Part of a small language model's weights: MLP 192 tanh GELU, biases.
Each number is 128 + 32 x the weight over the matrix's rms, rounded and kept within 0 to 255. Layers, rows and columns count from 0. Numbers have three digits each.

# layer 9 MLP down, 96x192, rms 0.249, rows 0-95, columns 96-191
153142130125163116109145113118156143144112085128153124063127151158136094093164124132121093139148178152115103100023169135107118143067116103115123151085106084134129113108120118112149113096100122095111074150139100098111116107142105143101146149111091144125139133105137163116118148178133139179
108149107136117085122152128191151192127140190171135097105144127194132154131085170181163154110117111063147146157195081126090130160131116148136112177095113101119137188084137142117131091123087119121116133147133133147113115070229118126156128107145096185146167154150153103142165079157103107099
049158101119115127105112141169148149122196138105129102093080093133105171150120068144119117122195151121107186159171218090168130168056145114104126107160128164130104124201130114176136128072082159150160125131093080149087061191064171127137101187123086130115056080117110122154163078149116181150
121152139146075133145156126120155089130064146118108178079128161150110093126086075099163129134070133091140167117037155082139124104121132128173189134189131139077151076097170115140124106069143133133132154126139126135177132093093137092135117110080212097088175112118089154156159092125163152168
135136093147111151150164133109119137141150139099146153154181077159114109132125141161147164138113140146110156143090108099068108069122138105104176139118114163117111071096103137129146135136078132107129141151129154136149162112152115073083137101142140109109137071135162166144098133133108087103
133145120146192126070147137151121169089074073144161211116103105138110091153101106154122132137164093153103124082160103114071164199126127132100083129135135137120161137108144153134149122160127137137128143093128139062115105111120157136160149175172165134137093121166104140132133139096126093131
083146131088124088108191103163084115076096137040187192090166101164131109000104140184064057153158099108092105064180127134177154166111141102108140152122120124109118187082148167139150185092153200107136185083146081178189118115123161119115156173132135188106109094051075059128129171186188180141
128127123146127116170181100127121126093116164152203149127178155093121126111114168129113093138101064139121169088178102172099156125112114150137128097109076130145117128120130099116164164160144111145083135102131087178074078182126124114098175161117150129130172128080166102125086113129097141145
123169073120152111145148114143131146139137076122133128127103165092156106146129077151051125117120083133113125118076117084079114120106097187130088095166145151173140123089140153150155176094185170112133112054181147119122152095077133122123150118102080152090122111122145130107182131109136105138
099166127151166126121076121142127167149111193130128073136182113103171088162068124140117135109130087117132092085112128155122127129100164143125107115143168132166111161140099181153114118157160158127137118123135134055045146101112112149168076105172149153092051076109074114129171159069171117147
149129118108064146148141118128168167143063148168106135127121093116148104146155164138099050128124145126133095095074151161103086141145069122096136185102119124102133147122122116072156097145134123102113149086105135176109145098115174139110152123135149134135091171151127146137094087171153126121
137062097132161140078148127121149209138177129091108115106189140177101197122137108050187160133159122181097125102255203137112166092131183119079122168151071093178112091109157047141105201113000045125149142112140187136127134160119169128131072149087168143202111135125171072188114030155143152090
164134160170093097083123092102087112086129104134114107118090093134119113132189132205140154114158156141112120132178154097174159115136122149091123143088130143157144127160084152114168147126137108134140137174091153118072151095095060100155139097121128149127175073053122145103098121113091107135
119088163129188096113114140101087161177126093111105179125179147127136128140132125113095071137134149151086149132217085135151112093172148105142150101139173113177140092082113112142113114116112159167114096146154127081079167160102132176160125112151136144131103124133128111180139092108128123081
145144098149072111109174120130150083178105141174130141050130108141113140110173143147116043115133051074127095116089126127163095091152165099120211149088079168156164051145081147141127122124150086083124145092092120100149118124147119163144119124110094105173170065120095128164141090151116139119
079122136160115165141173129158083070144080139146145170101150087120085114136117124147169152171133119127136144093128101086135094096151176133144134111107085119119124177140135193114147073142091063135152119080153083094114114125095077169072127192092169130123110152120148117145144122077143141160
134116091160143166104112153123151130146150150106180130130127156065117107118081110105135119126159089123117192145111141114135110066212156199161063067092135112104143154123123122086127110095150127145140092058110121144119120138116116124157158133109144132181094124115135133182156159169109128130
205083103130107081122140137162131211159169096130132118102113148134162122125174084130141079122064165179116122068163196148075130191078066044103123147157132072211105144158157157155060158078165140158111101155160162095076192158102164153139118100145121161075106130171170144141135118104135114097
165095156122109130177144128069133083105086143115116096122109149149117192124145136163122093136132131171083154147087067135131053142122114135058177158147112103147137086178113128138177045152112137084157092124148143175095118101124156166075145097125183202143149160094131123146151109047163143107
108119101119150118131118085145163106192066106162090114176111108102091091147101115144119176163115151086126205131158116125126156113163114171125120141129170134132135145113166140112057143128117122155170083171139165154133117139143139146095134121115114119137095082091155130132155207137161147106
153181097094132152164126100127067160104131119131177106113167166089089124174153119120131189131089152129069106141153184080134103138103071131157190161166123119134128135117155136180069138113145172129145153168093142154153127146062131080132105107108121147126142092132177141107110145081141134124
128109164122141154150129114139160206100180116125124118167110123126150119124127104141138088128117167127130133121143131119128145109171114129173122089125123095059114152056162103127122096170132130136151133122122121125208132125074125101129151120088085090106148165192167170082101054088152069105
131171126076096062120147189133135050107151155072173129142100137119130112105136180105094163137154169144149152180145142177165125111173160125111121079164118094173106113123204119134095126104066122100123126152140122128074147134110091128108127145145109115105197122087126125131113107194176141127
145163092118137172123162158094183102122130111140141130100154119117144143162126147126119102090137151100101169136113151133150062123116116154148081188102140130163139120105072085110098187111059169046144134139137162149130081132132158149129169154141124111155140120148113144148110166089123150137
125115137095155123092130130102162176136160166194140157107085136131098164127131133096059128143154183125132191113162162148095123103162128150152137137121132167101150120096099103112193110106127133143138109150147121112157106115162103120162165138118104124082061112083129181143126164110101099144
087105138159111097104077106186105120127117150092138125111144153124112104111116130144168150134050105117093147167194127101122177125117051097167052125109159085133081083101155135144111082111083163165078113154164129185141123118147107143140100141174115158135169118142106132102106162112173164088
172064149124111105145174135124126003117114092045144109153134149085078031173092115121144141170126176122076134105069091082215125091142186064151117098059105091112145115172145115081139175132074152093113089157115099077115137113086149099105080084115080130155092138199099153065122130080120145120
146123165080145130133123077193099173137140165062161141125230136118167120100081149118173135098137113129139153127189143150119105118149188096103057163088047123118138103173149121164099125142116126079129171115092100074126092137204128134109105112181130129194127113119188162114118130173119063126
127139124095157144146132135137149096113119076093109096137186162095135176163142134117127144079100109116092082156067136124118087105133049103184090132134120070094073075134113147134113177150093141132144119124140096157115187109140166137086194074125157173110130128124101163089181104079126158132
122140069119133196097116174143075127081127110109109097140124053105100129111126158115118160117080121141172092093089111088162142180155119155135118145137058075149081133135122108133148088195046092124133121165048144108194132147112157085100119164086124108168070140127128118140084093143188106153
124148123110128209174152102142180099147136129165141184105058097130108163124141133100150107129082089052149129158078101141098194119106139140128108105129135120048092095159111119107088129104181157158124096123169141147186115117176111121135135117096071150138135152089160098136142113177131150102
130140106152133152161141128174132138110142147104148123069150147163142137111095140097117115108146163125159093145155160165105141139136080072192126127063170115147079129187126095150115065132191110129135141145178100070127086158175138111153123109140093128117109132116133132144116162157074143096
152095102119112153132119156126127096166104120105146098155064184106119183143109152112145156123153144116145165110074098189100110148142071123131051107149150162134108132170082170154124154170172150116117160105134090114172103127141121163135168137122218141152099122079131077120144167144139124163
156108107173136110102189097181155207168194164123155150154112095128176110113123086096090118170106139144114127105182144124097101110103151125129116097104152167086126114145102136143075112086167103120113144087149120163158093133146153125114126169146145106102137133137133101116147174127089094107
110161126175112117120131118126149101136104113084106143113209173102159144153121136083143124121105128091141134200121156126157119121119134106160147108168127080162143129135093152162130062123090084099072096139140138132160132146112110118188137093111129144131155140138097200137109113095118158066
119146130180141101053141162124128152096132123058113132155106151147147105139139132077065091137143143141067124126113079112109141121145119094117128069113166084133139154163163083129207182079135086179133074137160146126080142154158096123181064137072112144080079177165143155162101136068092105062
111177127141086079107056107119160153159063144119131181134112134151148140141122057116141104157104151106134148152119143101152206132137108131139136152137132112148133148134112109144135106134120138118161089143110121095148134097123139140124136118121145120093140098162108153076128101178102165142
136115152088117109125141072128083146080113112138144148098111179113130124116185116126137131122151135065115090134106168199148136136064144112161093145095123146099141190150103169135122131163144158044061189137135062115129096109157135103169103152169151081113176153170128057105128112142106134183
143166148086121113124130154128174068118140193120114086192110111154077167138059088179128197162175133144114195137138112116113114150167081142122172111133162164111127122151097103145115186111116142165152109164140133147106136081138145145138139145125077143094103134094123087145153124113179187096
111090107122102114132093059144127158150121126151149170108155194114129107113138150134142133133165128116155088135117161124109111181104151114075177147157167130140134047101143116098110101094131178097114116110142122096121174115133092125149117135129140145089184094124127148103081104255156080101
149115144135145154133127140134115123111131076155127133158046128082079109158098139131126097088093104116123120132060109116081123124125097151105076129173210148164151182084191080133180149166141165117154143130127125073155125130144092121097118173164193148132130163131106170113115142171152113176
144132141146156108133160122133183186123186136147113130137080179122149143141134120146105164157101169110113163224095097096136104131129204130140159085141167127128129140145094158113172128046102178155103123141128127126132150144124131145178173105077130140102071139125131132115111132127118121112
129119128136151114108106149109170112162142125100079088151094111097121135135112153120110130100184093097113174179105099136144174104141122141149130105198144120146143127140184184174102089053114129094101125148131139058154106161086094122167094125085154152108140176100155165071146137119113132074
182126172111102118139130117110164126122122173136161197123091184137197118111175170125134143140145156130117137126091093109170090140131177146072107149123121098164145057110118132101129119115123145110073144136151130209155144137116078183157104114140131116113108171120120170108120128094096124090
133154181111128131143108137160071139129093119138080118140099122163099150136158155130120110068136175157140077150083082129115183089109116105192142152116133101173126152121132167160152128145114126225093109135108140160103137112131115175129175067157197148116107139162159061117176150109131149149
123117052144085134125131141147132119181116133107163105139102103170111170148148158141124117113138087116145125138115120137171120138113131144166105144132102118104106138146133188076094144148133154087119146093126087154121138141108106095110124103112110073091166120145084157143136163102158078090
179134167132136189167098073128129001063158168126103175208076187078154116098186148071104052183161159185153111151137161160076127171152125061143137105063128162101255012163175182203105153098178056060054114113069188158195155149189131162161173181182020147096113075125085141116111083124073077096
103083180156043132112056158125172144194186148119070097182140116085144132016112095160117139159143172158143057078095113093167118190140180120152129172091148156157129088165101176204130091121152116063183125121177047117141095073090166127165095137151160100168056111111110091196139113142082019173
094113099149138109070093112124066109163129155149119146174143189146091144125128144104143195127188101163091115122127136117107147081120080166100136115137160151099113166114080109126087134159068165231182184118144144143158139103095155106128121114171133107197125166160106043110124109081097124161
123171044130174146141115146094136072080100163129106131172077133161100127111087142137136102098167165136114158165164114127173173159179105153112176104156114137135131136103099101095136124121152109129094141127112116158131109131139138133127179161126175117171114107103101088104080117074092136135
170131178184106173096128139120092153137078136160125134119188150171153168122119086100092093095167180163109112033137168132070140113131106100147184180115118140098130174120122156114162114155175130117148162113160144180096080166076130127065105092134093073130097141130157154132113118110092079140
139158126066136158189143169105079072109120101144098073122095138120102101104137124128112165124114087123155106192066107149128150091167126180113107142133131115106169163098099113133126175183145121133127135169114142112119150146168094080131143104122148121072137095135125130131109109093174162140
195155101130117124115076140116154168142151153108093084091135159223133169114074116158119118118139125154103130178146164140075086137091101079096106123106111078130144235136099096143091167099115110120112135107165113120100110121179158125161088115212100157153115153090113164141117075108029128121
124091127136178152131123150116027192062132061152117066163125106124131126128106131167173049164140149151130147171106105139164125133081154161118100131140161157148085138093130102096129113149238116139094123121090153136146153105170152172117090126075102112218180102128099083164136146109180152139
126152067115131080104099102167126069177124151128168122144127144137107184136155108135185199115115190124120082156133116119186117139062149141147134111137119183089122183115189107132159180136100140177110153101088082085071146117078123104155140146179197091118098156176065100157120154057132124075
107125118168135163103193073095174151121077107154111080081167085145143085125056166086138159144104171098153132165146084170101103188105113111127126112115146078128102116117103157114109069167132142178124119178190140179137103098138119135095061104111123151074132166129114151092104116163192158137
085099147108127107114166106110152068169115149149133146136108099132108111107141144125146146111119120111133143089119051129192151090085093176136156129134142146156116072139138120056069134118115189158132110143149124181113131092098132165101143126116057202111128154145130135159167134143171157154
099149113106119102168095114053107085140111124091115099104153078130123115138106164141113151110133073109184138171105131170169114185099143170128163162170116128133119070182108124094161104141110118150135128114108128084111118169140122162126193099175123114085157106138092113124141122225148133131
128121102148174152094157152151128119091132111095158125125187138110147166124068159131152134091110157117121107151127147170142081140144187080140131150134117087153159100115135118096135208140123123136149082109167107132121133116112135055126179089101137104125125119102147152083109145157130092118
064111132171124171113157135134111139154159084124136131158110183141148115108129137204145145155087128107117118046159162167109063107090147106147149106131127136098131118097146159169076150089061149121176106135102121154125081139133156148144151159109041147110113106125161172156121133103127134221
103087139077095128108128142065135102153144192179133178128155120121131084129140130118127105150139115110155109132123130105152068129089185152133032119081150170067115162136115114114131140141121127104076108146135173168146108113120082089110116172140133151172097169146102176098140094102178119139
087045151081184124123101148152102095192122098134184066151081169167177100125188164074214143143113108154152084151168110105137121137119060124091136145172125091140149112139112113091125133174144110128162106154103199077124129149105144188135204133146182185164198172111128129098097162149120082128
114118167105148083130138156132163181107169148131122085151115139126145169117140116087104079103174158128183131146168078167133152109175083140073106105116125095125113176122119148157168097128179101128151190151121115116140142130120124099120056127100145082101088122148095066145059143122138073139
124168126081056134203127112073162109089107087095146083123141176102119104106137072072108093117131146122185087149128137160082133137238157087135130126133177124125087120206136172120084035167119175068146121085081113122094137125122120120139170080105170126063213106092136093126106168144087087132
131151126141141150150127135115173139107155128163069059099119099128129105122104133116084134141127115134106099177065110044116104145142177106119155138080127099164084112137149077099118108102102150145152106144097109139112175144094169135128098140126117141145152113083138115153092161126122129159
106120147117116115160076144098159149144123083120145137107192074105135076145157102113096194163115129144087131136066121101107170154104142097105115123100081176099123180140186136097186131133146139115164159129113111081151142109162085153148159121128182149114138067105137156075129139067165048164
120118109118119154117151135131117115113115152120100147156168112130116077110140153150165163148176141129144140081144138122153150009158148117108145156129114159147094085161094118117073132115140138085121109125131145126143102170093127141098133139108172139121140118106146128106118199116088154141
101206176134133155139144174177093078126162120105093139110125101148073109158154147186128136103139097155102138112068095162109158073160167124106132081162124120125148186134100100112124056153111113074087128131118180158122109119117088142095080193072158142126098113119203135137176118164118169114
164173144126068132134097185089093077138104060112068134126205177084189122124166143132159047082115131102092072186021161146100181102136140130137149158151125094142083104137162129080120098173152070165151119135140161186126151133131175132147099113061099172133198142037146134082084169123154128164
097134123175073174079113155108147045152124142103147159138131058127118077125084129150133173115112160119133141095133176128135081099127162125189077154110150152180124089098097082131076131176166105138177152126096129075132114095134115146127153121126172086148145111156137185128167143119194199145
143124143069147088132074092116157087131118152111103131118151058130111135169172156143112110127155116178130128048122119084137171132146050136119148121073104122155178193117098099190197112142120109151112115129109094101155170148141128109145164147155191076092169117186100101128130063140160190142
127084119152157104177141127159133146146095126152112066123187102096076113163154100114164108113189089119115156130176130127161135097107152159133112109143146138143134139104131131096156145149131091231112197149077122117135130106113118129093129161118155130225110087151155142179088127146151150081
137062140122136063116104124089157044137128177082134169125106037133092085172092129176139164167098113113111156153131114147111145160106092112156183122103131136160163091124142123130128172103135144136109127124129122110095122136121159180126154103127182070109088186153210118102108133153199157082
115167105101143128088142172156167106167128165165079138086141097129084075116082137119159156188055079113144181130157108109134151189178128147161114101098104108070126116097092102115177113180134093167165090174115092117099128125124100147083155152146118092130105187137145176096177162169084101181
115120135107129154127189149133085155097162134139169113117102159154105134118140098110114183099104115188141123175171130132132184085093113167180110121161131148097124059152199103136155109151169122103150139093159139179179112181116153081141123159090111157113205176113182046132120068156059153107
127107141154090181084150118114089138120104090177089199159139142125145129205169119103082169138070121062162127100180161110134093115084158139136117139109131142089150162088137130062182095103050156070140200096100167134165136131153113079120110117092078102160128094155030145113129041149110175099
162172138098155123128142122068154154102173144127108069163143160159121067136086100128074184133140094144138142064140137135129085143124153103143161094094151097107080162147137115103121109091065151192101094110074085113128141089201097096117132114124030136102137092158084114158131159126158196074
120151119160079112089081104110130149120128121110133170194139091092195170152111091191102072113145093102111099129093093115074134137079126127096092138106114151170108171155102198153146139124113127096135085172126150107130145109084129143135128096151110153190147124124149127099154157046104103182
112123161095161133147154140097105118116104117161176052123088141107106144098159153138146086190053129133111118148113112153156159114096088145138124170124103164102137079076121113096124186128209100121106163141127102090164074119158106112163075095171147106175149149151123116099152130094099066136
065136171120132129179108150099059143153086133114139119085103135138120169124174106128114088099106099127172106146084105173164159144108138107125111157153098129110135120117145090109113091162147119133115124130108140135142158134100096114107112122191092134095144180175211141130110110159108182113
147146142123148153116084127134144202187102105173132187099072120075166175136094140110110121147077165188143129117140160087085111064158116102132087177148119112170111153148167103131151202174146134178127095171143120165152152101152128133144123130183161167097087177141123118119140110153185116138
140155112128195126175113125113087082132092142172123125127124082104140128172197147094135197124150085139104121197133143117147073149186111195116143087143126191115074155171094133134100147131095143172167159116168160132140120160162155118130128153099100103161082178119106143095113152129168149113
128130121141121122101177141145089130103118099119134113111156236156129114118111139085128095103082159121114131086193155093088151147160143121147134140135114104091129150129155145177167069153148117112100126133171118148110136128103106123109101086129123149110142137123172093107136136113114131112
164180106158104142156127145109079086153158120118107126170129082112096148131114101141121169086108161143167111040131053127146152097198181156084088088199153144122133111117142147104100159117154104093109118105123137109081126102159125126127105155078133102181146111126105156143109125183096146138
114097157178135139172152102170113203141218120111139218125165164111144158130154121118141135111117130124109110089133104095113133110116131103163166136162105154129157144068166189170157109095180149173131106159117172111133120150134108095121072101152088101139082092128183129085124099127110112118
171109127118119106116119093114139141118106150107153133217173112131122173176140149120133159082159123108112107085117144116143142174143143112087175115164113212116152150163153123080147109144124157106104168111131151105114125124089154114131122096134115095099155106091167121155134157088105165140
088110128108198130152076204159119157032166112122069174087042092132090134043067175122163139147160054048170135127154095127129110105110124149145148119160131087132082139075109167108144213070206106103133138163154145185164120060109184106164129096132000164150122109094079143132201139043132177120
118050175108141154177112133120107149115090116156155113110032072145157106120092098169158016110162092128180119130155149164172165138128105135117140112142115131128158119104095166146105136150164087137161091147109155146100143163147148142073111113139206149145094118129104157140171168205142122199
104144092084153129129119131136110134096162137178085111125203110102134165111118123102147116106099117122168100161172139147117104128169152169127135121145147126123148129113144135137117087115182098083117154088106110163128124145096089110082109115079134129103118147108132104144145131188134108159
195089166101128097143126167121096130090117139159144069086104176194138123068213141106119070122166172133168103105092131184153146089086123155155172117160117119116155110119139078136104203138065145160146147138154107099171092165103193102134099194096120096138120107137141093132097136184146151126
129098134188166098155108106066161175148154098174107088089168106165165136139140088113120100152108123159123114132159125104140143164135112119101166118135128194146160165115107085167094131117148128108148134072108114143113136145127160150124121140207121143133217125149085140122128117118130070122
186091151118147123149092087149134207098141132106113104103105107074139190151158119098118126147177205171161142116215153121148167133152157084102164132110092140166132102152145101131131207128149043148101124145089164137109158157147134166127107175124090064096138121193148157135121103055079099117
105118172141083105078066115179152184133122123143105128145095117154195152116116116103135120176121131139158151154156158139105104129107148155123134090142142155117107109151077100160115187139167148122119105134141108069133133100166117124126132107119099067102175183120145072157108193108091116127
168177112131115086142128172177153013102198175135141174143058133130135141131101122144109233163125038113123145077146148112125092213119101127107123131129125135080145146165153126122112072070179069152149140134100113108088101172114102133131170144184129081146092143118140094176177150197058089153
102089121168113103116120092109118180163145089206164146110141098137180149172125103129149148123073083181158113145098147167119116164092101140062084140102161126134144172126104164123105112124112133168166170063153084148117160133177106117147121127160121138162125164191048129184131104097112110148
148122121147085155158144063114126148115112085131134159196117146141133127157197179169104141070169158150132121088121114118138131092119105147094147142102128163111115121140113114139136087150108150144115107119145162147146147120129142109114153109100146072135135100171074125121114114109090161062